config = dict(
    norm='layernorm',
    init_std_qkv=0.0171,
    init_std_o=0.0171,
    weight_decay=0.086,
    batch_tokens=32768,
)
Each number is 128 + 24 x the weight over the matrix's rms, rounded and kept within 0 to 255. Layers, rows and columns count from 0. Numbers have three digits each.

# o: layer 9 attention output (transposed), 128x192, rms 0.126, rows 67-95, columns 64-127
# v: layer 9 attention value, 128x192, rms 0.119, rows 68-95, columns 64-127
# q: layer 9 attention query, 128x192, rms 0.118, rows 96-113, columns 64-127
# k: layer 9 attention key, 128x192, rms 0.114, rows 96-113, columns 64-127
o67:113098088142114123142138139129109131139155134057121143120148116126108122145130141107127124138128112149144119124137124111143112118098147135103155136103192116126113129135097138074143106127108105
v68:147129113133100167133153113122129097135166117165128150117148106153119139112126129130116105150158124125141178093105131135170108151119157138106093124146133090144094136140188084114121109140131120
o68:124152164143159118137093116145107122148142111128140117116129114108107142124083135136142092114136135137135142136122132105111080093132153123146088106084155154105128139118099143150133105133124145
v69:123128149148132128132125147113109141148144112117144170169133129147167121121142118126121122130098130095134107134131116171100107108125137102137100136128129116168169177142110138121108145131107136
o69:164133131128137108147134109129125134140122138110128135139127119153115128125138131144160140150140138088180130133109120147181092139106119122062102130133093119108130135141135088093104142124119113
v70:133170135078108098161164093111159132158138155121124133140132096123138104133115101106074120140122129122124126154113146155104101169110172136163107143122129148123155112106153157128108129126100150
o70:133127137090149147143127154141164093123116141100149115149166140131123108147119137138134125139142166157111131126113136143123153133137101126132117114089109105139123126150086145142105135140127110
v71:165145112123115165160111133143124115136175120106144144096141141128134115121127118151103180083105117122096139134118149155105138116087138125116144105128136117105098120140150124117184159117188100
o71:144088145142114136143157119115125110133149142099143142114134115108120154090135108107119133137101111133140126139133109127119090118157146131104107082145121154150128117159129112138131119116121148
v72:127078130135129130114137134142099141127100129113127094115105130142139139119127110128091145126119140072116152115124112140117101151095108117118154127122146143172143113119149116124137121150080133
o72:130146126123129130116139145121128116118105100173149113138121114112129134125150161117118155113108115109117081106135128101121127132150145131128139153145092119108132145130114100140116144107108115
v73:124099127133149120083132108103135148123118138117138150109128138155130144154109137140124137144117112134161134133113110136162153186148104093125168130094128142147100097136097124100133116069122132
o73:146115115144102100102141089134140129145115143119132136132128128097142115153105125140157153180131142153107136111140139118125127148131141118140186108181087137133139120103096138097131119074156165
v74:123111123116133131158124138160137110110112129126104179132155113128128126133141144144153114152120137138139125096111133126167131113131168101111133108121143109160129134117173133157139169124130164
o74:172132144126159134126125119111125091129114120134140104092121146134137142119135140105156100132159130136143162158120127139148144129115140154118164140140079103129159123129124121141092117135116133
v75:130150114136120115141124137114116130147103147147123166067124112139081128143133137127089100104169130177095134091103110137124130103136115072154129124107130128111127130094116129134148119128088127
o75:094129151122117129146140135108110134104157104105119127136112170082087129132140166112145156144142136110131130126126155088114095152115136113145113118141120133130162151127120134108107139131094144
v76:110139158105112141126105161140113168127122148140154150122109093126139144118121110134116102131136121140139178102107116146116157133099149144149142120150090178116114116083103146126107144140174113
o76:118127134166150149154164109121141148109131150131130144127127091096120118133139125110134113130123171111132115116138118112123113162130094117130154108093146127098102153114127108138120123137134072
v77:124146151132145141154117152129131125112149121120141099132137138107160133151134138119135105157131139122080124097099140107095147132099089154111158116141153168139144119117174106141129128107121163
o77:094123128141113131126141114143119101131147110163123123141104123147103139131139119162138119086126117129135149117144167132147122132143141093142142103136108137120117108119082121139144110159116138
v78:111151106098117133084150125087113119118097124126103134116088146136158127157150119138101119127122132177128128140110109109133118127152149135120168116110146123138122159124167117131109118105113124
o78:131135140137118127150144168103128117149100115096109122129159135121158133122136089138159124109131115136136102130073141114153111134115140123101161133127090149142131157117136138120131128151106095
v79:067117099157147131098128101158116118105135114117121146146153121122149113128137117147120114085137121129134140107139117077130146064165109138122137123134141125131113123141094135134158166104126120
o79:133118134137127130071117148114120113111149118145111140098139157094128117128143088139136120106132110147117109133163121117131115128080105155123134146084132135114090109133107114162115149133131127
v80:127138130120077175124132144135155118112132144134132117108157120122119118118075143163126139149137133128080115138090109119128105084142125152138158109135136144128091124141108137104098156124158144
o80:134122132118074128105121100146132137091129144099146124138121120107137152133156097131143129125128146139119164111146134134155135135135131105161155097138128171094117118124134146128132114140120121
v81:135137135136100149134140131108118150150133135102123143118143108110123122149136105143144144173113126139132105127131124153109143125148138141138080130140138107115073128125095136138143127136134147
o81:100132099115142106160118135120129128130128102098092112127124152177121129146101134134142148136138124148111121111125119139124125145103097098124130106144118120157135152128136112167124112109115132
v82:125120137159087153074111159095135124110163134158136121126128098111123159117130128125129120136142151103114112123105159104113098133132116137136132127155104093136153143137095124153115118117120126
o82:091138125150135117096125120122120077162110146118124145150106158111146181087120134158099135134114118107144148150119124164077151146123170140138127124121124104125144075098151108139175117177137144
v83:137119108145114134149163129075126147130175129143160183134144104128083131124141134121123158138106132112174129155126119128128077119151130164126165097135160141112117137134127149154117131129180141
o83:151074114131131133136113143121128118155135112117149141135131151150123106102119150131101109141135122121140110147114142118134165147169124117121146128130106136109114128145162137128130113143111113
v84:097150094095147103129094127131078146156134125122078166182112110106137129127146125127132092129147142109103106114091146150080147132127163169115137127153137119104117107143143121113155138130124096
o84:148152125164130144139151134115115114110091115125113119159145124153151177127106132149114125129128105145114090162158151098123147117096125135117123126136136132133161159121117153142119124122109092
v85:099152152123143128146143125121094111124120113132130145112130133124133122124142109111131152140093120167105124125110161148163118137124109148125098119095132151095130142102139128114144151124083117
o85:128124124126127149118161155117140118098158133106130129137135155117139081128127147132123142094118125113086177124108133120127143125154123137147132151126113136130145136090131126143148157158102111
v86:123124123122128135097159142125131107121141129105116116146168148148098133146134117111135163130129130133123107153135156112095125143129134133127123136133140128136120121100112108123107125139122127
o86:143145112124118106139123126155131118109127136138114128081159139128123139132111126120108124153161082123113117160123099134107124149130146119147106125137089153146143101105103102137123155117116133
v87:146131117137119156152119166119138115150136130137133085117134108128114175131142125121116115169115132120116146135142143121111158130113162126123132130124119125131114119152113132117148152152139112
o87:129128132112119098174131136130142125092109140117116120137122155176119096115118137125126116112115144120086153154117118149149120136138096101080123161152120125100128125145113103121133124130156133
v88:126160137113135132146132141131097080110151148137140149114153099091123138143179122137132108107160117162139157132100147131162117158098146178166110123157096137141157126114121125132135137107146132
o88:099127136118163119125109145136116147134105135127132158139125119128090146147126149114115129123110133110105145144116124125146107093185109102143137111128185149143118131130136116124116117120106100
v89:131090103119155103145112132158160139149073123136115143165162101162150119125113110120142165109159136134119124127123094150097134101103128124143139124127152134135134102150132138146131138105126147
o89:108133122118143148099153108143145100092154106103127110139102159137124115162145137106128107122108148149158092157176099125107140119098142165111102123130098173123153142165117129099137121124126140
v90:121120135129103133131141095137106130142113120119153137145109121151136118117122124148130095117136126154174120133124121132107120122129092142127151108087139163153146116143119100131139150172123130
o90:104090115138107111128121168111130184113101119130134148123121151164132120150096144116123126134163166147097118148131122138154126109135116142095101131110113104150119133142097156137153107132121110
v91:147118100158147134136118153119095114097121154126118117095132106133132113172107144105128117148131129106083084111131129183119122101144095153151125127068108132082113122118159095140123104128063142
o91:095111089155132133126127152129140159110124126143168095159127131104118108121125124146132189124120130150171148126127139114155117138112184115136126169159118134122136084076149137118126152133102091
v92:138145106114107120116125114122164115109120098121148127127111135110166140117119074138136127128137108139144124149128132110152146107127144148153171128170094146110126142141132124110166113154085162
o92:141093148127119128133143129145140164128142089118116114131158122115116150111095115175104121108123158129109160111108132113102123128114126115131150137131158118125116124126131147114147100115112133
v93:137090072160128129135168157139121124114125136096145086105128153116145126144126115138118136114140140133111134101130146114141156121108115093127140095143169119133136137122133127106089105099135109
o93:167141164124109127129122108132122151145131139133117121132099113155112121118143148129135134148106086168107147117134114094142150142143125138136104134146120118146105106121094137134145149134121115
v94:138158147132176111163157135104131110128145106129134124123121125106130169117092160152147108119128139096096128132141110148126137132123108085140139123128152124150139107154142084127089138133142142
o94:131129095126110118135111131164140141139128123120151146098109105141118124130157114118145136147127108126121115129140133136130169115137106158133114118128087121106132114117148123131167131175138099
v95:145142130154142170103103105143137112134107126145139145114093115100167120135144128138130125117067131117169136113136132122155128123152150131132125128111141141137140127128172126115121136177096129
o95:111106113131147124150149137112125130133098153122124132149128125154160111167122153094126117069163152159137109099082110119148098133117134120138157133097096114100129136133136109115163140114116148
q96:106119149163109120122154105101151114142129137137136131120105129124131094113134121166111114119111128140105120133147110121135149125154111114116120152119097131146112120144128165140103108135131115
k96:131121125117132128132157097131136116147135129122148146105128128125136096129112122172129135102094132158103120099121121175156115122147128099117097123145090137171124119157146154146130138158112131
q97:135176134172137107138132119147115116131148097125130118112116111133123137129161080114119172158074167137136114129152086129082133120141167129169194155119148130116155077112130113149106115156142106
k97:117160122108118109140129110164115134107146097153120120088169168107132088104120106113120147133103175127133146128169104170107112117131118114145144126111151123111130143153136127196104142157144123
q98:152080132199108129113154153117167097138170095146133123130096114120108081142120117161132157078155111108117109168108100120116098108103097158114141117175169159108104138095123118139105082088130151
k98:131130144168105095129174160114151109158105119170105137127116109126132117139100130160124167111136096135157112153092104165173102131100081151134165111117119154148136111114092157136109100143128102
q99:152118131114129155129121147150112142127108124135179124093169107134108117139116123147134158118100149134118151111130152136127095145124148130090124125117132109146144147124126161112134144125091137
k99:118130117118134148114124157133127146116126111124138148109148096135130145177093115132125112120073118113148133117100138154124094151123117143095130117131134129119126126132142146085161123136125116
q100:108130151157095133126097105130089137153155121142154146143106147109116106110142115105142137131141142163127097110115135156114129146090147184113130158138115105081148139137135135123124124128136179
k100:140132156134141131139107121133117124138155126144139128136141149110122110138177124148115164120103154170095093128120135169156107119098118138087155167128154068132147104140107130115137156120154137
q101:152135113078118126121086147132111135097148166122094136139147129153082125114097119144140138128093086150139134102165133152131111175091153112140114119110122143113099162080153142132131096118163103
k101:164134113116122127128112138171129088130141127118121146146148123176112137084135150147127121151094101111163140129164189113110139152117122135111124104147116171153132161099117117117156109080126145
q102:123163123093131124139156126135137099143126087123126090089132142129141180123128099138164118111109159133129137122118128134104137112164121163148151155105156114147159135137137182136091141177119158
k102:118172142127115120154139139096137138118118102107120134098137110157134111082160117149123138087129170127142156153109102122127167081124109147109148129107183103120177127171111158110121146150109137
q103:125161137104141128082132139161110149128145049134126154118165111124119152101089133153133127134126164147132141134153110135144132128149143143144138170085121141089103155173101147109113104106140128
k103:112174157099114121095146122127130125132144090129109150153152097123117149102113168115122109133123108127122112128145119151117173098113142139121146130106123140127107118151116153105106100121138100
q104:164153111168124120118125101144164134162181112112095071144127104093094144098115176141135173117126184143108138110117083137122131144189118145097084123110120133097167128123132147152121101151113101
k104:143148119138125125077146083129133130178119127114111102166130114091167147070135156129148165114135158121103167150143091135150111113130099140093124106120121108110145110135124126133096122143127146
q105:075145123116092131157081136147081149130112108171126138105150137128092104114108145114145144108116151130122138119120157148125114136107115145111145136123135114141087164150124122119132108121143115
k105:122134164126133112123118146130104116123100106139118135103139141129102127134135144118110151166126141124165134140122106130106157145109114111104154135151156132168055147152141141142112131099120154
q106:095128106149188116147122119065115132167173149099132119145136128135121100123114151130090139144147127128130168119129119118094125147121088077119149152136088089126095132134106100139131131112143194
k106:105147098134150144133130132089117109174175173090131137150090136140135139125141136132101153141142083131135129101169126096138129121115115105129149144148082123131116093122117084078128151110125190
q107:098123113119109121128114131146169112118085175133152148131124120160130140152158119143101128117087124121128132085153121122138140118108124114125138129147178088121150122112108095153153091095126071
k107:133089114126122127153157145156105125127075138135131137104151115176134124138142132150123099161111159137128151121187125135155141118100124116143115109128255114148150135112161087127137072125101113
q108:127163141140142127116168127147115136130130140112158145128126150145128151116074125154093134131103136117170137153087163130105119140133157139123184159133145151133114139113144139125157107107111135
k108:108155119129143124149141130158076118119140112150129141092104118142126153143112115145091120142129128082131151126085147079106170152089108117110202138149125140107137139125148151121134150129129109
q109:133149156079131128087131106133158134118136156150132105144098142122127154120129124138103129139108158111149086120096125115126152084127119136134126146133144122105114132098132147124147105141132124
k109:153143106151116115122127099093126133153122138136159134134123131108094083097136126150131135120108164106136132136119132123127133108109114148111157143116161107133114107138122128159106157145132121
q110:116141094147124134116113093128127099131137169104096131153144129091133151123150147150118100122172137137092114140162119155103144146169113127136141125115130114122154163132153104096130144141153126
k110:124118107124110119090143122160083115145140159096118108122138144096118162129152142088118114122162132165092139150182114162117129150165141096150127087132136099118103116111161122104126108140112082
q111:108109142125105130103136151127098151155126157146116116139123073134151131123103109130131099087111151116118115165164132103099170156151144085108127115078116129138135131068152141165144115077103126
k111:131118122144117119150109164155101140151136124135076149146157063124106139133114098114098064051112120139106122144147167131129137121148143117148126114090101127150146108111152135158178126077176140
q112:153108122128130126129120086089110147110137162128102103140111129083130108125140111154118099096151145115161157164172147158125146130118093112137128090148098105113129132151122126158118129128128136
k112:144108112135136124120094088092109150144142172134109104156114111108112129149155077143139102063164110145138127136149155161095116112125106102158130108142094124127131126117104113142119111141177131
q113:141163151121158093092144125089187149125131082124106118067120148122135130155094114133133097104126126131146112110109125125160128108138108136139159133183149098129107104111140137113126133155122131
k113:134155139121116085101097114073163165107107127135110125113117155126165131158142125137153103113127139131178112115137104105155164116131132122163168114159166065155141115122155099096089133157160090